{"n_layer": 14, "head_dim": 32, "positions": "rope", "init": "normal", "init_std_up": 0.087, "optimizer": "muon", "lr": 0.00914, "lr_mult_o": 2.0, "grad_clip": 1.0, "batch_tokens": [16384, 32768, 49152], "seq_len": 1024}
Each number is 500 + 25 x the weight over its row's rms, rounded and kept within 0 to 999. Layers, rows and columns count from 0. Numbers have three digits each. The size before them is the row's rms in percent of the matrix's.

# layer 9 attention query, 128x128, rms 0.152, rows 105-127, columns 0-127
114:527522496502522497491478526478489514509535528448478502458507513505476526507490475485444471511503488520525509551497491490530498510480519536477546462559460512461498526465515489469501466484505519559502468528475480490499492500483452499564492533500512509524464485478519516482514500515485499444490473525481522502500500453505542505470515472520515574489507520498494483517517481496510501531505
067:479492529488510489543516493487531516512507499493536467496526518516463516498467501509528525520447496537492469494482445502535496477533490458503492497553521510523489495520485489469476533477516521489525496496469463464552508504521520490486494454524491553479506500521502488457495503440531513502513506501517530477507482524481463528513509507509515428444505505511520510537528542467548503515499
101:509460522482505485506494501521514506489507517512476529552492498501464495476536480472462513535499508507520516510538491498513544454516509506507445461483493519487480512564584471512483459484494478462461506515525451506506477523486476480519475501544499511472449499524507473509498471485521468547471476483537489456486512524492504484496478487498499517497483497534490546544481527512507518511474
103:510488500529478476523482460506527522444491540485491470542456512484512487473505521468465497541504433496519493467472525516494523520510498503458496514517492529550513491472494495498502492476483472462501488508498506537502446476492510468512488544515491493537470482552510496476547521484509503502467492481482484523519511510523516453499477481454539561511495483490546526503501489521498555521519
088:515518524516512485516503515556499491515504520497492502508524564519469457462464491556478531514439503518537483475517500482530520538526504469497465515410462517494507494479527512516483522474518472494498509500502511456446447514488485504501457480483511495540470501494500535523531497503502530486531481486502521520507492502470510467471506518528490526519487516469469529539495506471505504517513
120:504506558506463470477542492545465453516513473504508513503487490504531509472533474460442498506498484536459496523474464535493529493456519460547442522452487493488501528457486470468504523467543511496487524508510502489502527498458522467483522472491491475494473512491524530499491479453516486514510508522497540484494486498546469500478509525496485469503542540516480515494490511480530498492509
091:500437505503473466492470496510486479514508470501487496498464489446435505492503505539485466470541530534540480497520487494498502456517452469529496523500490500534520502528511532499493471521483485486477466478520560487541490486502510525486482474517475501457545503514529516542494455496530517538487498473476499487502525480482464468525477496514470471463483525490510514499454521506470517502548
076:478507490508494529531477497488493492500526521472498554459455509496515493516497526512496528502455498472510474458476470500478503525490469536512489493494490472459551483467488508487447559475477523482456503492531503540493499456488510480489480520484564523449492485520477459499503494475450533529459497534514495517482487524504479506502510496490497477524509451495535464463480536464514513505488
098:501483458491499499542481492505487509485512455499529512508457518513485513475477527475461549516514465505527519484509527510478493479529471470508518482520503470544494465490504488473485453510500547505532554521521508546552540467510483519480474526497490481480458495467526492505461508472507514541500503489491452509483534478538486519552463450480477496479484474496478456476468515501523504480508
083:526485500455512518498493522491550474506479551475494514508484497434469476478469472478508530501486450511482498470502511452528469499517464495521497526534519478515479490509511529508498485511495526528541530497508512491480537451528532547542527484518463502485545524488508510500520477479508518491486505466490464491527495477499488541475470520529486472506467474512507520445483481440530494476532
079:445517514527467511520511494476473501519464479537498491499561492558521530487463548497526435501533508523544557494518514490496529542485516513466502505482506529472492475503464498513531503479495504499517469517490489456449496542488473500495513519489497463510536527483508509512471503516495499491475514480500518549517510501509530490496530472467528474464486533503493444503533477525465481498494
087:490527514545480478504506457511538510492480518499507492517530489530551518505470572506526469501534519526507534520499500511482478535490525478506541499516507513492469511513486478503499513505496497457543480503488456438496453516480509493497508509532500470499489493509498546467488506485498486531477516516454568532536477492478520514490498546479508473474511520493543426492511521528482473499530
092:510468494460506513496498499469517427522551541442502505506471494495502464515531463499480564486500495474490474493516500496468442485500425487486507488504503478484518497527481525525454479484489456523509560469524470553521490506500504494521485506503527480506494495485518480512544486502497547481477487498459498525502489512501493516551504478478520511538480484516492513509491527487534534520511
101:483476543466531458504495524513499505517475485460521516477525493476488536487517502481503499524486503470464462518517465488516538463520473488500476487499474500492519551480475481457493496474510469502459480455485491475544511474516488476505500486459455479472472544486493527464461500425524480526508481511540521472506508516541476501472493463501487490475471472473532526538504465504525502520486
117:519511488479529538510539522454529467487508547518473458505465468478475490519502507482520561489466472497483462475466511484521505466507484492492539498504504460515544509509492510541455493473500486519524495469512501490480519479498497523503505470503530525499554487487450474495512519553504496476500504517492479493527466487503457545513470569535475489549497503492510523533473506507524491524467
098:495491484449483497542493502469477518509509499452478474481548517485493512510490528476483478526515525510511517491506477464503476463526470469498490525469487476563498514517479543479468498503498474522460538498487481536504530487553518520505513479491516510473517499488508530491514546494513507507461457500522498516475529472497495489474539492529541486463515431524484532527529535489529558517468
098:488455494481526473460521483476456561502488465504525552503506501493459503480496525516470537498494503514511539543489496553499497510488484473499467486482496488514491515481508463495505460526498538497430477523464489498477464516528509526510530496516523517484456474522546491513473521499487473527499488537528525467505532487511476488469485455511435455515499483480476513485480495482479529505492
126:510504550469523519512476534496477519517498514479488474496528539508436531469469437477511488481490506461462483477477464508539516475499502513539457496526537491460493525512492496491460511498496520549513486479523494533525526506513517520501557464499525537465477498524483501462490495475520520507535509550502506459508471531484499517503513500537539471478503501504488488532516490473556517519494
108:506517525535512524500523522439517489486485540503533434510507490480529496523509504510516505475508568535500483533517505530503525488506510490476538508482495521502501502452538470519511534451543486508493500502515472518445489490484499483499495516470493534495510491515466512504522465509501486473478494501474479517545522549515483496467536535487558540546517548486479476528535497521493493481465
101:476522453513459511480503500504485465526503536496502478480480483530606498487504512521520510495514515459507471495511537465491524497474488503493552494509502550482531528523514496493546506470481511549497510480483471490513505526530510483513501498474501481485527526530505471458516509497491465483483467500469520546485464488476553470523533557490490525497499508475479471503487506534462513526510
109:489458442498503525480503477501509543523532523477503488517459517482497510476466494461494564491519505494510527458522509516470506448506519492510483490459484467501471448531500526511453488520511526500493500461524506505528531528517545505514519450535469478474502494522505485539482476501538473532486517471517477487522480550475491487524540457472501462486494488471514492483470499462495518511471
106:518479502514536479528520479500487490477517465507497533526463548515495479531526495534512517509490519481518476553486477485488503499518485485519431470470490483533461481509513514485468510495470521487520494464485501501504536524504482520510496478431515510539552507481558495484442513477524520510546521507535509516458505511468494498508448530504533453540498499534509503489474508482521484528478
100:552469495483513515494463481545539508479498487518504502521471530553468495511528519465510493507471559543500537536477487524476508468502500467528510509533513523518530542515511513522487510513539484521526458529501499509507521489498514475491393456528514535501469514462506490519461510495515475513475497494487527511509513502456514497514517470507482509470515480504487550499468482501507502519488